config.toml
n_layer = 12
n_kv_head = 3
positions = "rope"
rope_base = 7200.0
rope_fraction = 0.75
bias = "none"
tie_embeddings = false
grad_clip = 2.0
train_tokens = 88000000
steps = 5669
dataset = "wikipedia_en"
Each number is 500 + 25 x the weight over its row's rms, rounded and kept within 0 to 999. Layers, rows and columns count from 0. Numbers have three digits each. The size before them is the row's rms in percent of the matrix's.

# layer 4 MLP up, 192x64, rms 0.118, rows 127-191, columns 0-63
080:493527502516538466483504451503510448477485474474498484520559511498507487518460498539502499525524505529545499470485484543506481512448529521500495529530496499466479496506537523512511538482542493
099:523512486540482505484538514449458542517432512540467504505519519480487513496508530526499476481487498478514519511491503544504515460474471491495515475444505462507522496478501506510495484491492558
108:521521488551524481517535462502467465485533519501494518485487487499483500496460437494508481518519518469538450488536504526496496495544462545502506460492499515493448490493527484491479490469488517
099:510483498544509477504459506513491492518504490459505564488513482473509535495501545501474464461467496522505530504486475492517514460528479486456538519509461476529538510483451504517526483482487529
095:533484478468484536489494468467514475487495504452489529546472500470479534511515499461500536487547504522490520530503509495498514467533465543466515486464510475486493543522521498529513522542522519
107:478558520508481456490528497515497528542507507547483541497506553514522481442473473505512526512495514501488497485511560536494501492490501474521521516512483447536529529482520483509500492487482518
070:486503493499478562521491523504495523476528512490462482479505444466467490486536484476491490491489513495477492471505493519444478495510517486514481445494485528527436482529497482460522506465530517
087:529531495528524538480506459471489511520489505443487513523496476461553522519442465518490500479506500513471518501468481489499501475492512495476524499505468471533483531480490481523493458540479542
086:473490517506492500465489492495483486474471505504499502505492525459487502479506568527458475524464503515514544484506566485433472545496529491453525500490506477492500495524543500500522476492503493
097:492485488512470455511493469494508483505491498502521523458488531508511502508511543486484454449509492497461481476534543532462428491486487458522487530494488516504507485463523543511488464495477512
097:523508496521516496502525477479505465513474489502492508505490528476493541429483496553505494533521490508495483469509501498521501470556511552509494510507492534500524515498528472542542540500444529
083:492502511515468478452540485484523505467479511537503530535514513470531511478506575488477509510520502507515514526511469514528495485503483505461534536512527452463518502515502461543537513506477502
082:509528484505467554488477474514474520585508505479527514449467511517482521526513475532506509537502491491497531513475484471504483462512496489458446502502486495514508523484495450512485501521487514
095:558467489492473550540486453482475507515479499526453512514525493491498509507472479486516493493507488489560516513491519527509512502472509555471500523491522491488484536484525494508481524471467442
098:455488487490534477466507496472510497507478529493477491509535532472521473514508531464473532506483517506500507477507513528466497548483508430503412531520515507496500479494491497475516496478530501
117:495521512496449450482502497442489514522512481545482533471475499514452493508533493507500482482500494512462465460524514527504481510548527491510532496500499508511514494511502472523478488480527576
090:505512488497469506530549500479476501472477498508481467508494482510467528489501500504518466471526527516530478486543521520426458505521480514496499524488477546546505504458529540540496494474509520
080:525482456477489499476472511514489464522523478493505545522500455523537522530488502477520504498504521496480536552524511469488499479489483485467521485501477555511499536515500481517541475555458521
087:512505526531477533534505514471477501529524484519525531518489490506504457478538500458525506498536538474508513456516482516500488502471525485527520523449530478477539499535510531522461496454470486
115:497496503495510529511547490479489500498509466501507509482496491499534521470474462483504477493523485441536493491515458517482499480506499512563526467483472477482517521510521486426457508554479504
095:477522486500475505444512474530500521538486434487508551478501490504531502520521501506523492534518513487490493509516526525506481490505521483500480533522526474506560543461525532542494457511486514
087:511505465479503533494485513521470447496541524489502516484449493474476490460483513520535490464469516459521548503508485498474509476476498477509469513520493508552510499453497494537522477537491538
112:503510500514516483466483485467500486532525480474484528515456518478509512515525472530549552510520508476557505508564487545487524490522465516500505501488485502486461516523491528550496531518477503
083:503507503517494479507492512489513524513513565532464478509467506507460491492487507499491498468495490504526503431501511510465516474531473486524562491530484469504446478476465481486487555520522507
091:471515445552488506497513496551470532535463465495508514490496489469451472438484490525475448497536512479489509474492489468501494498529512507461487516519484490528495508487510468506490505528507525
094:486488518509506524509493455509543500510538524518545504502493494539509455483509511534477549493502492495505491528451461494534509508509432503490500527527505478501489525480473468478488520565518484
099:499520468526512537528493501481516503494502514578509475505496489472443503472496515517509482505488516493484544471485498496467520475556509546493491487506493471507523513483521437469510539520521526
095:505494532497514488488506505481505491517458502508490564479490517533461525457486527529453474516448523490450535466473517495526489529499512469474507464489479505540524501511485496509472519479486540
070:528536469537500487478513519518464510504478506492471480515536485466507501486472453494484502492503479506535475504521510509512525528517507537512486504551531520444465501464538460500517565496486484
103:509521536448505492495504523489499499474447522501505501465489518480541472512481517493489567514510444537501482467506520489480488512544495478499465511507526520474477496548480479522500528476503546
100:501475518530497479490488501500461508527486506502559477489484488459492508482495477508574494539468520463524502491516478494504508507468510488498474501420516509469448486452510517471502490495497486
092:516522485478516483514484524506484464503511510473532489496510423499506501510536475523537498507541536504487486530495516464493502510528518491476475505517509526485520494496544440468462447530489534
118:494496560475509531501489499484500498537493452509516514476478481519516483479458499519488568494491524507531495475519484470480519501464532458516497544509469498507485468505491496499509518486424480
097:488541476520565461468498551468492513581490460455462478504533498500495510458486493489473514494500536490524548524493466487503515491499496494491468484516500513516500498517509508521483496509510514
098:519466507453490482496502509485499495505534510491560463483497534528508499550524507518474478549493477511516502446514522515455508509490507477488494504513441511468494507509511507487542506450536465
094:485504520496536509484472540503525528498473527493535481499462477529525475527509513503453538478518457509484511529520552476498502507454545520458509476467530520514501526515474523464520499482525488
094:499483494530497511507513493464477529464499535494496487484478510488475517507524483517489476500528488513468521496506537558438451547501516468521530470452493524501515530450508518542505478484508520
106:495480462503501456484494501487454491512456461487517533484451474503487511470506506504521463459499502488508567500499492466465469496494507476522518509462483528526553483522516547492513505494469494
099:451495505468507542475447508515511517496504548501495463553546509462506491485493533468484512512541499510483549507487496480457494526524515475471513487475469496490461503541501486484523496508531498
088:512538504468500509520477522507490523486480528506488505450498526510532473488452479463517542505539467495515516458514468468453459471541506499485519533511459486467503479540517513526521492487493496
107:517501476491479479528477475514473477484506461501527509485494509427490519480496474506441476503479532492530476466495483465540470520514530487495520510481442521495504496495507529478532528502494446
106:456539508548521524475488515456489496507542521488535488539477466515450497461501481490530527487537475517482551525520533534517506505483531513475516527485508483506501518478530497470481504479483526
098:570540488517513522497507507508497487523486502493480527494460486539511520529481480499515477527504498499528543485501501516484482471521459523543466480506550521486486516508489448539466553509482511
089:445478510499482538535526469497507474517499532464565524467504505516456490514490485487492490487488519471496460491531509480556505473475488484502481465494483484478473526541480493464462488518522490
094:536479477466502507520518574528482499490536500489514486511488504486501480487485531516505498478562473510513467469531463475465511461546541528501482495517470518529485471496490502511492483480548500
095:457501504485506492506470526533494533474531514496544449460529472513479503523516514501452547539518539511523528492525519478521501525496498469547489522527498486478496502527515488492516536509556496
105:509504497543517469481510526488531489485526491505462507479533423494512482467500499475528477502503498494497504479502537540508508550471540498495526538470479538514518498467533511513484477441510489
111:476523526462518487459492504545517503496526477565509505518479468510540486503518500494490544513493496477495505545504492489558571492511484488485512507514533485492518491531478453508506521524513533
133:505493430513514504504533465505453490523486505466495507480486537481478553484502515468491475539516530490503516478494540516468450521497490487481507485503457495509480514489517548526514496496550465
107:449500534524504493453493525509474502515504510501504486489510490566471532483548461528510494510504504479497501504508462468504514464531501454511514486480493506504526497495483455476466537521477563
100:527482530509478527527472490516537497479483494477507491487488477486521500502495478478536472488521513503477480463468472514493472463528492511535496520491470487503468558456448551478506460494504553
090:487526493480501530441462509485490539493507484506509473507502497497528518535538470473521487472502495490483434520502516552557513517503500517512521495507491473469517539511464521515453477535513481
105:479505525500498493471479523537457483483516530527509520467526532542470520467491552497532512498488454503483515522500524546543513519505514471565504529456508505477502504502476482502514496476517532
101:498484507512493493523468562494488495472500460496535478475516472498501514499485532507500498496494495532495546501521502466489502500533523496510495529510469584515540460564514484466526524512478509
104:517540461505531496466472501538497505531453480505488513447468505491527517508459451524499508546478478473489534480478503429532500498505511504511467489527482516522511512514507473480510509518471516
119:541540497522542504492514514551487447473498506496470490501514464504480493506493443522496500500512476506515533508500512503542508517479533487511492494495532483462484489448540497526428529492480495
087:475528520516481514500491490464491497553524504513541457452495440491496510458508525508430507517479507537492511516537477464491513506499519515494511547470495483515473520468503497471523499490529502
109:479484533494521486462518496474487485499490524482501509501476519508544458505516531504524523469451467523503481501486457482464494478527485486521552490504497544509483446552476507540480495511493542
136:494535465489510534498494519495503521501504485526535475508522499522530451513509457512463558467497482494504489482467499442502569468474511488520498494529521481453519522514473493472499481520518508
078:477522523531486538495487481525498473543527550465546487494514460517455474516531515520511481493476487506512504494460511496479480502503480517468480529515505463514515529452475503467499437526513490
106:514519547499504550504470476462507463489511513523516518509446503480504522500515473546509512528514484535521441492504501487499523523561487499519514561487490516475511537519491490476484524476522489
096:529565500505492502488528500501511513539479500510459506443515456499516515528503493571499520520516489502464502502475475487509469497482491506468477470473539475496532458517470494519540502522495530
106:490524461549488549507499482491514512517519491503486493496500541533485503509509433483509494507540509554507518487481506521447541509507500525501493501525500480503495495550553455483509491509552490
098:522484507508490486485519491448536527526502425517431496512509521514512501488499478567528514512495519485489483531512534514501520519474513534491523467531526525523503484496530516510474493472467508
101:497484477509500498520488518498480516478459541460481508519497479522514486555531522431510519497526504524471515519466535458482481508500464484493516488483530508497479485531466524488514454523505556
# layer 4 MLP down (transposed), 192x64, rms 0.0619, rows 127-191, columns 0-63
083:516493508496523484499505467505500472482496495522473510508554547513515502519462469519497492531476419481532445519509533463522506487512546486518498519509502539506510499487528503498486533478460466
102:490451483491526506519483498518514477478516464493533495545517491482489507525560492480507502487471535519476471522490478535506502560524482517507506534552504510536492462469538510484513542486490468
110:490458517499490464517464503534509463466520511522541491512526451547466534504495448499511484485516509462509483470496465464440510538499504502515483470492499517506461484478497473521509518507509528
099:467486521536510478492515511502488503487499509496512524453482513519489499541519472501488488453479499506482516497477481509551516521473437520476544520499507517530449529495432462480529486510493522
106:469509512497503493512509526510499522502526547563491514486517478489529456502503502522487465500441521476501524498507496497543484512472536467558464478532516517469508494478528491444498497489464492
091:486532489485509509484521461523575490502519527541466454530509517533507499507499484514524560485500490485476519490505536526525482540505504483556485465547520479498505532515519509488499487517497514
072:468516496526568534497515534539495531496526462487499482498498425448491465455511472491482516521485501495496479479501501512485496489507503516523498454524513510549468464491509516472514517497484499
096:521501483510527475502502504491509524494461477472509474507526502482500506487456410514487534511496460516490540536507511480463516545502527519505531477509524475503494500483483504508493548539459533
093:515540489453501538461486479483508520487502521493542468541504487511487493487494536529498484550539527501518494513497511505510453473491463468521485453503535466440476511494489475475477484501505521
102:466500522501432524538496537508480522514526564486492512490480511474497499520503486486517470529476542509488550480524480482517499530482512520511505521510484488447473475494490545506489529483460527
094:460469492484479455452496531499499551474529523516497473500538520517518514511509514498511455470530456479525500480529519460478490475502507498513508474486473513482522457505505538475502468485548469
099:481513495503484469486499501526517495526495496502540469475539514520526511498538479515536528515531475489539483487515503571480531473505476493521468529527519494445486534506452546500487485499507536
083:538513511525529509493497541485479532468496497480482470500490510526491497532476477525487591462509484475477513503489512503468506526536515487495477506472522495471502546526483534513542486504490451
091:503502504501489522487555496527490523508479520500537522484442489502496491491514497544462474489477494577519476506487482475495465464517494530485531483507506499467486470504465501515524502505479428
095:541489496520474508525482500497503464497522481479484481459466497530465502508506462528506496495526486491506516536521439468551506484514471499498547478501477536509457528516490503543512459476511542
114:509487484514550537518494492532519496484497526479523455512551499505552499505458522494513517522502541492555517527468499478490528497472459510493507503488492506488477511480486548461500522498490437
094:511480529516470502541462508537489516511489522462511504450507537517478508507497486468493478536485518508442537509505477506485445445495535471469506480473505520463460492470526487500523500506491509
083:458531504489502483509501483536512504511526460517498507477504536495508471538521476576526506506519502470511528464465478469498536507496506502491471505533472513483522521496511496552555529515540489
092:516491510534503533490487484501504523485473502517472497491463510497469506455516545518501496503473542446544481478488464516516500517473466494501507519505503493499588505563531497504478517496489518
108:514516526504516491483474506540501501473501495483494520502506519511511526457507506512511471486489491470480576437500482514521521496481461516457513534513521592506476496500493472513490525515513485
099:457490481526486474494487540524497504551488429496475480524485488499479489525492494516558504485495489482490534466490524513496528534473532491482482549536494515484493513469556473522501509506512522
092:495500504496505477492505507522483550529491492490504517485568452501497514520505508514506486528547513479489446510487492515484496545495496513448478442493508483493489513556476451486520456513508478
113:495504469481481508509540477494508496457470511532515490501534483527513494521469528470456460482475500509451502509457514469487500536473534514523500481515514462516519492501517439444528471497518504
090:501481482512505487504464558498478515488502469487478455562485469524478509501482535510529509501478466519466544505510517485512512537503457476520527507524535511529508482511552515500506521517448490
090:556457528518483496523480453470529501521481495551472501513508484526537514528504519550483487482532489501501509488458492551498521537509511460503498468507519539490501500514473467462504476529497497
101:475507466537481527480496485435548517501523532505518539501484520520511478500499474571512529504508493499493491517468485520507550497500456492530512484536535489504493471471490474480483506550508493
095:501483482513498515469437494503492488509513519521525537467442522480473528487511488481490506498512544474481477495490489482457494484506516517465516494480528508490540498476522438498460510546525548
094:512506533441525503481489541502492475521476541505479454507491504500513503500488512501500532505479528500446467503505517501508448517501521532508478471514491456535513488513506528532512443440479516
076:472502477472518504489471484472509493484501456532540483449493527520517468457509492503542516513516475487541477496516476493555492546482507500513506507445464495495525496486539544475479476524498490
087:536550550507481485482443534502526507451504523523495549496534479477519505518506475526534504524508503489488420461500506474479483506495514475510509471535480490478489513509481525513499509513510507
099:522523494508525504522472513534492529509488459483507519527491499491492539449481510508475473503483450498513545503486524509522471468504519503547470503468514533448476488515530530467474551484474522
095:505461479546460460502506516503526542491528493513497501520496535517479515543486544480483485498506444526501522514491530523522492567519492443502528463519473489512474503491484519495498537498485507
104:480550523452516513497525529481512489515511449520503504482489485501541463461440479531477537475503526483499525484507473471513523464468525477495504536486469519531482467483500493521516526472487489
096:520512518505516456434464527494507498549487479491495458496536485519497515463527515500486511562527499485501546503483482497466503480483499497489477469542519468531525473526480520498482496519504546
101:499483489479529505558491485515490489509472508509473517511510533542472545472483529474460503483474510516546473521517486514493489505579493519494507484469509465513461484463486530527497467474507512
098:515490466509485501483527477523466500464519461540470485490537496483481506522471512481534496509497498518532471486474496494529507491548519513532456486547453487479509450523524511525472504518531548
092:539544506505490512510545490474470464493500522460502467448496471535524533456457482495483515544525502537500506515481516509512504459501509503516544501504512517477507479458504515505515500488471556
111:481487545508526477519451475527519495567568510481518513488503492455509540518435487503489460543492504478498513490492523501519509473508515502518498479490510509516455482487532496512500523491471508
096:501496493494482499481467485524474526530471486540540494502514469490540513476474513539540473512513492500464513481481503494504566460514516480500464459503504531523497516502511501505511457549562505
101:486518515512523489470540475491476468506504463460520572495491460491475515512517511523484480464466497444514507531543500543549524476504519505519513488484506518545464516489491479504496511517501516
120:538506472497480442506503513489484494536566498502501500503489461470498493491523483505478495480500474492497428471512488467475510521496529516496539547513468517507529463445520495514536503501508486
106:493524476467463450510535458558532531497509458539447472476471523504516471484493507523518491487501486492508510507478490453482511503493492501526461472466511482454503485507481479514505523533514511
111:457514491513491488462524487480470524507493557507501451508543536490475476497521500508486519549535470506494494556506508507553487510442517511474525500472483481486514493505504544497520467490518485
087:558532477510515472474495523510509520478517444497472455538486508476517538506483521541504533508514519521507557508481472554486514526499513493517491556522521512499498513458482498532507493503493508
104:468516526508504499483493476490501498512501484522477491493503509502496533511494495466505494518443530494457498554478524515540508566488445480493513535493540479496515519490544484487490538503452453
091:492499473507510487506488444453504472519437498520515520508525498498476480489489504517503523479489441493475498493497512474478491530479522475502521490475494520475524486504443515489474504491412530
106:502484506520510476512475495509479536507504439491466480492462550483511513485505519541517464502450481522504456528566494493521448497504505467522494498514545498504504488498508516495501505455456494
116:523502483498544529488491474456510506505507491516503517534494517510512484481496486540483537488553453547512477514485478497547549457500514562489503479488485470499513502513472520545530505511519473
107:513519455499523479493502453530464481533507515476514501451519497488521543478484481499508476555498566473515560480524512528485492511511529531522504496504498545522491495481474533514498505508529499
103:494505503509493446511465542494469518508525461517528503485448498514404472516512508488479492509465491470496519524510488519506537533480473510508530514483480475498485510479497478513502499444518503
099:525501549508506547524470509532570498469506501496492505446517505471503533500500510484515472495489475519503476469459449504520496527517471506506505516521516501494478502498474531486544471549468530
093:460496502481526538511469476503485497504477476524439525464513504481481482522496503480528499483537469508541467438505524448497510473494480500470487515527512549519496497544468470516507488478507510
107:494509482500500495488492539528497498477495531515485499460462506501511499525486535480477508482483439526555509504498533552535495502499474500565488473513474482483558510453524477501525521490508525
108:469512470465498507468537503477486508528520491468478495474465520524513447516493443486508564534470534461518483484510530505520521522476498489510482492544509478472450532488502521500491491505492510
103:511502519485508514502483492537457506520470479515534540454462498467535520528480515522518470532477507484511497507496492489523484461504514483474464479514535539530484499483527470483470494566472539
122:514459481498498503540515475550437492474494504479518499520535512513517495518444518499532549544493466505510475503517477485477471534510530510491460517495536463469518494481525492481482505528480478
094:511530465502512459481494498528496533463497505495526485456523460503523513539484487529519510529521473479465525508514485523541530500467510508480513444512518529495540481515464523533530522515453488
109:470531531529497496473505502472490537464472540506486495552533539496508507500420468489488529482492448543491505526524512510484498498469466494470529480485471505492494474511496508505498531473520504
099:498512466527517533498481521547515531471496496541470459543491484527484462486526515502478566481516456491518491502514496494557544473474500505494520492510494455523483493511482482517513492517472526
091:480527542510510496536485538509480509512478535470540484468516452548471502456496493531477523523486521501508530485478473477489470481515518528532459545474478485510497522460484496491474485528526502
094:505492428522481459503518519500496545534521483492480493525541513528511475514485493460475477508502502486474525494515482514505479502432507529497492434537508486515469472478495520529520487534498492
111:462471553491508488484483514499499498482494488494573509486498497501537472491515500470524505518472517501527480509521479541552520473490526498574506514492516506478498511460511509496490515444481540
098:493489478488466483510538492473501455482528487527498505528480488541477516544465490505510517533504470486499541517491527493532489520496510504482495445508547513534496484534496455487549509505457452
092:530474510488503496506518500502543484486515491503442538509496543473521511525509482534494483464518545518503515488551514479514503489524489507462510511535522491527451497479498522555478534470451478
100:455505511515491471519471511489481508500468466475490502436492557581488502497501552507471520491533500485468509521476514487486522499494536527500481496499474460493481487513478534506527526506480489
# layer 4 MLP gate, 192x64, rms 0.121, rows 128-191, columns 0-63
109:489473465497498522502490510482536496472504481535536483521515488470512539547578475484497472485488546536498500521486499512498499576483491486492486496495514515517502469454522506463507510491523479
103:482512521536491460478510485528484485505500498538477524474483504558474525508453463492537482481504537506491490475451478457507516493521502549474519488515505486570521509517499470511490515515471512
110:474529494473473501484565482503521488482480524507517463503502516543489451527509483492518504482533539504508483484499523484513456485463474556527500470491498550478449504508495458481495479506485517
102:504492532513479465531512524510493502515508509540531472460526516509533459472489528546467485499443495486515491495525511518536490503466523460536452515502479523510498485450483496473501474486465477
124:492557513527500475462532510529490537519518518517457549515487540491524490463451490519493510509507502512475514472518549524480497472465517486497546477492497454529524493494537488518496496487474518
067:483520477523489497505535443483486499482487536499464533486477537516480540541492496510500489504490520493519504484524513527544472467535463486479525517497492526533524514551505438506547502524491499
093:491537535545533518480515470489465503503505516462471485497468459463548483536488513513498514486510504517529519527471468490497532497512510524484498486482474467537472511463521443492501498541472526
091:485488449515532455552511529511475507532514486495511508494497453521514529515495450505506527485510498491490470502492450500593536482484499489491507512505488520519536477516487486507473529488512483
101:497522476483538526478504514524483514500505495502482475520520440484513500502479476506510534546493494487544515519474444439550552520511502538487495495518511474512498489529490449501504516536513509
104:520521492542526502512537483467489466526473486505499498523491524472498545415488482532485506551497504515506481507510504527527486494540492539489501510504514527505520508481524463509518529513434506
112:499513480504465472509505513512521497519529488455512477487503515526527478528516459505539513510520477500529471484512518557504525474530484502546474515544516523456473542493461541516509478478506543
089:511526511515523518499466483505475517542499493487520497481469518484471528528465486550459512506480485499490571497443472453499483482542508483442465514505479513516516499490491472493530502505483481
101:481514497491518522443513531503498498490474513498521459508465469526457522517554509503505512512492525500451511547524513505511472492466513432496506496470520490529513485533491509539504516528516547
081:495495515551524462520543481515515489490488486506505505510537523499518541453470506513447479523485518522505465478484539529462501498496535531496482504468471545499522505504506512463501515497483434
089:506499493496490465515505488505517489484481482541500506470522537487483514486452476510500492502481472528491437423517536505490480504547537508497480461565480511538523492524495505478497481479500488
101:493504536476535483482484483508518478500527466505524539491516521494540481505498500520476520530464470495493495505483461495584546521520523480524491492525515490469497495548455484465471507518502471
097:473530534508555490502521490494498536509461517504472501480492557478510482497475494561486529516479470496533482458472519505500493505504502522508455502534520483489504494505480530491493525472549442
089:500482573515485523507505475481490494529529537477532518569489465497498508539507541483503459468533528517480500460497505498477477465509503480465525516468469480479472523505506471505515495507492485
105:502527506536511485503471510505484465503488531507483486541483500495477487529498543519502532508486529548481499492487561493492522524521506503437503521534508535510483477507476502556545488449521475
083:535543508470465538500509447499519500486446508476478535459504523484538499510547509455476507531514499523480476498493529525503486491495509489513507498499526476494527479543474544483514480502537537
089:494489538534576519469498533469467483521508499489507501508451471521475509416486501539510483515487508473510530498507473497478519478493531511480493483471497475516486480474527533494529483489482491
094:489500484488500504547510519505495525489491512542494490483558495521516488509450505487469463487492492502490451477468523475509520513480551490522476481537499503512513496506501454406497486487518484
089:502511503519496489523521494475501532498502529515456485501478519501475508454458511508472500471496491523513515404500517471473505488531464514526540498533510484520464466498484465483467539505525494
089:520546487482506511508483517496490522518554497527491464519496465515443490486503482462528511520502470532510556529508514509511515514458529520477498470503543489444489463469519486500502511493455508
100:480507487522493502496496476500566500472538510497495533533530526542531476470487495545474488490518475508497462520469484499525545445511487515521508486547501479486507503516498482500498493573500484
093:507507524473487489454493507530451494512440514459503518497461524499544514529500478476489531491498476501519476575478495483526469519513447494466527527493508503487478504519490510540489479508487507
087:451499478536547490482499466503502506522463499472496494500479540526507527469468515517482500498492474506503532487487468493477542463478483463438473471490493521493521513512493501500477577493525496
077:513483576512500499498474517454546494494492479512491518508508517496473507492499474547470521492562484471518502495513491468483545505513498507510494537519496523468518514509541469540551523499471479
097:500491588472483496489517516501509486485475535528522502510472495511513488498500514469460509511464496517459491472492545515478491505508494491460517495484504484480440497511511462470527504485466563
103:472501483511489467488548497477500505482501503548563497552495518486478504533513489517529498503518510522503467512520498501558534517500499472448516510479510543445469494485508474469526510486503467
092:539523504470517516524521487508465455543484474488493554521487496498490517478464482523496524534502526513489509465466495477503517500514542554456465481520513525535525496480507494504470479544528517
093:513519492552484474456483512497487525447502557497497502518528486487457482504543488512483480514471494496476488529485510509534470500488480568499550463478523501477481514479512478502504460510513530
099:488480483530501546469494520504474507511482504518469535527475476492470514516511522498503484481488536490440583521506492500514536501489490510468490504486468486542531507472511487556504505541483480
101:480513527500516509460491476475492494544518448446490503483537487505542497519472533527470500475441485472516513512478470499477518533491486505493514494529477547537523497484505475480508470488485454
097:492524521480523490492516519528511493507448519520504497481493491525522461509506511517472563495501414512492502506530529435514517519477528535463494513504546496477487524524502510489466516501517492
103:521556536487531514478499489498485460520483481497500498504503485470529502511454504512505532515457499516538482485458479487564531463499473544512489512547510487489492464535477477472503521513508466
111:472552492475539530492489548519531476516536487515498450497493487509473481485562488524473521503494480495467455542502488482504532555500508512500505487509532475499537494481479476510511502527537483
100:525540476483521541505487482551465487475451504522505476459470484512482518535494431520505514505495462515492553461542504479500486481503522517499494470504505537505536488495482496483521480474488508
099:521493493484506497505472514527506520517463483476460502471524555491530527481496473483480515533529500516509476450527471449495475502536507522465489512558506524495534495510526493542539468479484492
114:475503513541530511483495538492524493466466499482499496526517533539527500507425491490523501513532512477523549490516507542513502496509471506481499427540494510481481528545513487513494517527500498
115:463529520540530515476474506450500468492522519496527505559462479499460503453510478487497510492533458510471530510554499509499494518504518504462549535478497489483506510476518481483474528486490502
110:447490456509501472500501484463507543502507514515528462517541510485472478470516493539461501530528460508494490504535510489538486524466531514474508499515484508466531492478510558506539474515518477
080:489512470441508506510463496532514541491476484486530484502488509511426528509509498497472521551533520496493525475477459493511511517501520448518480493504522541513496491526514500488502501503549448
105:531467483470478500516488557514502496492515493492509497511499479502496459499504516516513513464562470515519477476537481491477503445529540522515514488514465529517485480492473535534494469494568506
093:496502536503502450501500516504510517507490481489519505502479516436464482451517522494485488536509496504515466451518494525522485526510508485476501510521531531497472475479512537520571559478480482
097:516499476512510450486529508498540487504491544493499531452539483516515499486474488462490534534562501494522534450480533511516514523511498528490507483499426519521495508508458514515492486512492494
125:520496517493534504509480479495513474492494508523491493540513509505490485508479493551523550510525455528515505487500467465540551467517519573506493478519488486504525494520470486517540549538515485
134:498542508489506520485482507504516485511500508516517504510519470498540462496487481522453528492471466522521495523510455494565561480506487555518512491538516513493514481542449471477479507519484492
111:455472511499491509484484548509499492525486503524487508524521471531495492509496530517470486474492467511468551501496492512499508496479517503512527456474509486563460462487524480491581510498528468
095:497567480521540523478534475481484502568515516545451535513492548501507505499501512499459543520468509529498488509471504529525496472482508501476470500501503474537505482510497490520501476532484514
089:505506481500499510436469503489507533525498463497466474519513482481533522544508501488491467485519492479483470555490538541589521511497490500500521495474512491485510512501492511540477471530492508
102:457518498510503472476513521493514526511515502522490527556491526492495471486485518506510502455474500537472516546498480474495530454514464493444541535476523514537488504502522454495483503524488544
113:564495505517496508511477506511508486473473477528500483520513473448502533476519580501498429488508498522493520514483467480520487472531506534481508509468483541510526456509512486490504502520495494
108:447485530489477545524486512518532482468508526506498491548525526507516470488535528484541472450517502527507498534525513518440496514525485464484512487492506490473472513500493500498490499473562497
110:493524484527485499477507535453545497466483504517442493489511467475474513487543500481467452409500537509508538493504489509498522509485496500505509466486478520506491482513501501494490471458513513
099:504528483480516486492516523547503508489472494491479523523508547515506505539498472505544498524505480493501508493502528547542488497499494512512496422541504524480546470507508518549501493552460484
108:464504527546492468506553502504479529503514526516507460527520522487516487510439516500501518468524458539518490502521500534492510496473497513491538472483469527454466490508524461473463489475492479
135:501526515481521520491497508498506492494501485536515516527484492507501446461484489545462536451472467528506476478474479493569559469485501517465514478531483524500527489504473468504529516505507515
094:481510537504483487536499501437511477513490521502526504499488531538506513475496490518489536505499513515550468474468475511487503519522476484565490535508443484492523553488458492470489495503524477
085:513536484501499432552505521537527529499491486497523473514532531533516483481495481491502491489517507512499449478502528548505481494478540487509488489552519488480490469509489541458529491484498456
115:469493577494505484506494532497488471484525497504572484516508484501506489508502487480531505507484513489521488487526529537545526524466506497570530515465528510468484488504487516510492532470467513
092:498513475520529531512488500509497499476495483560465503543485544514452510467515453506484506549510504524495524487492536501469493508493483518485493502521553499485486491542545455510529503511551503
093:453522492536489504516488487494480541495506518521551416515483460510453500440510473487505503524497493493502490498454503528507500516476501487530502483473534485536515497504497498445506491493527499
096:474516506520490473536466460483495498460487503444505539546485524550522524485481559472469482471553501490509510485460517489492513446493506510507516500498481485475465495510473497485520493512515520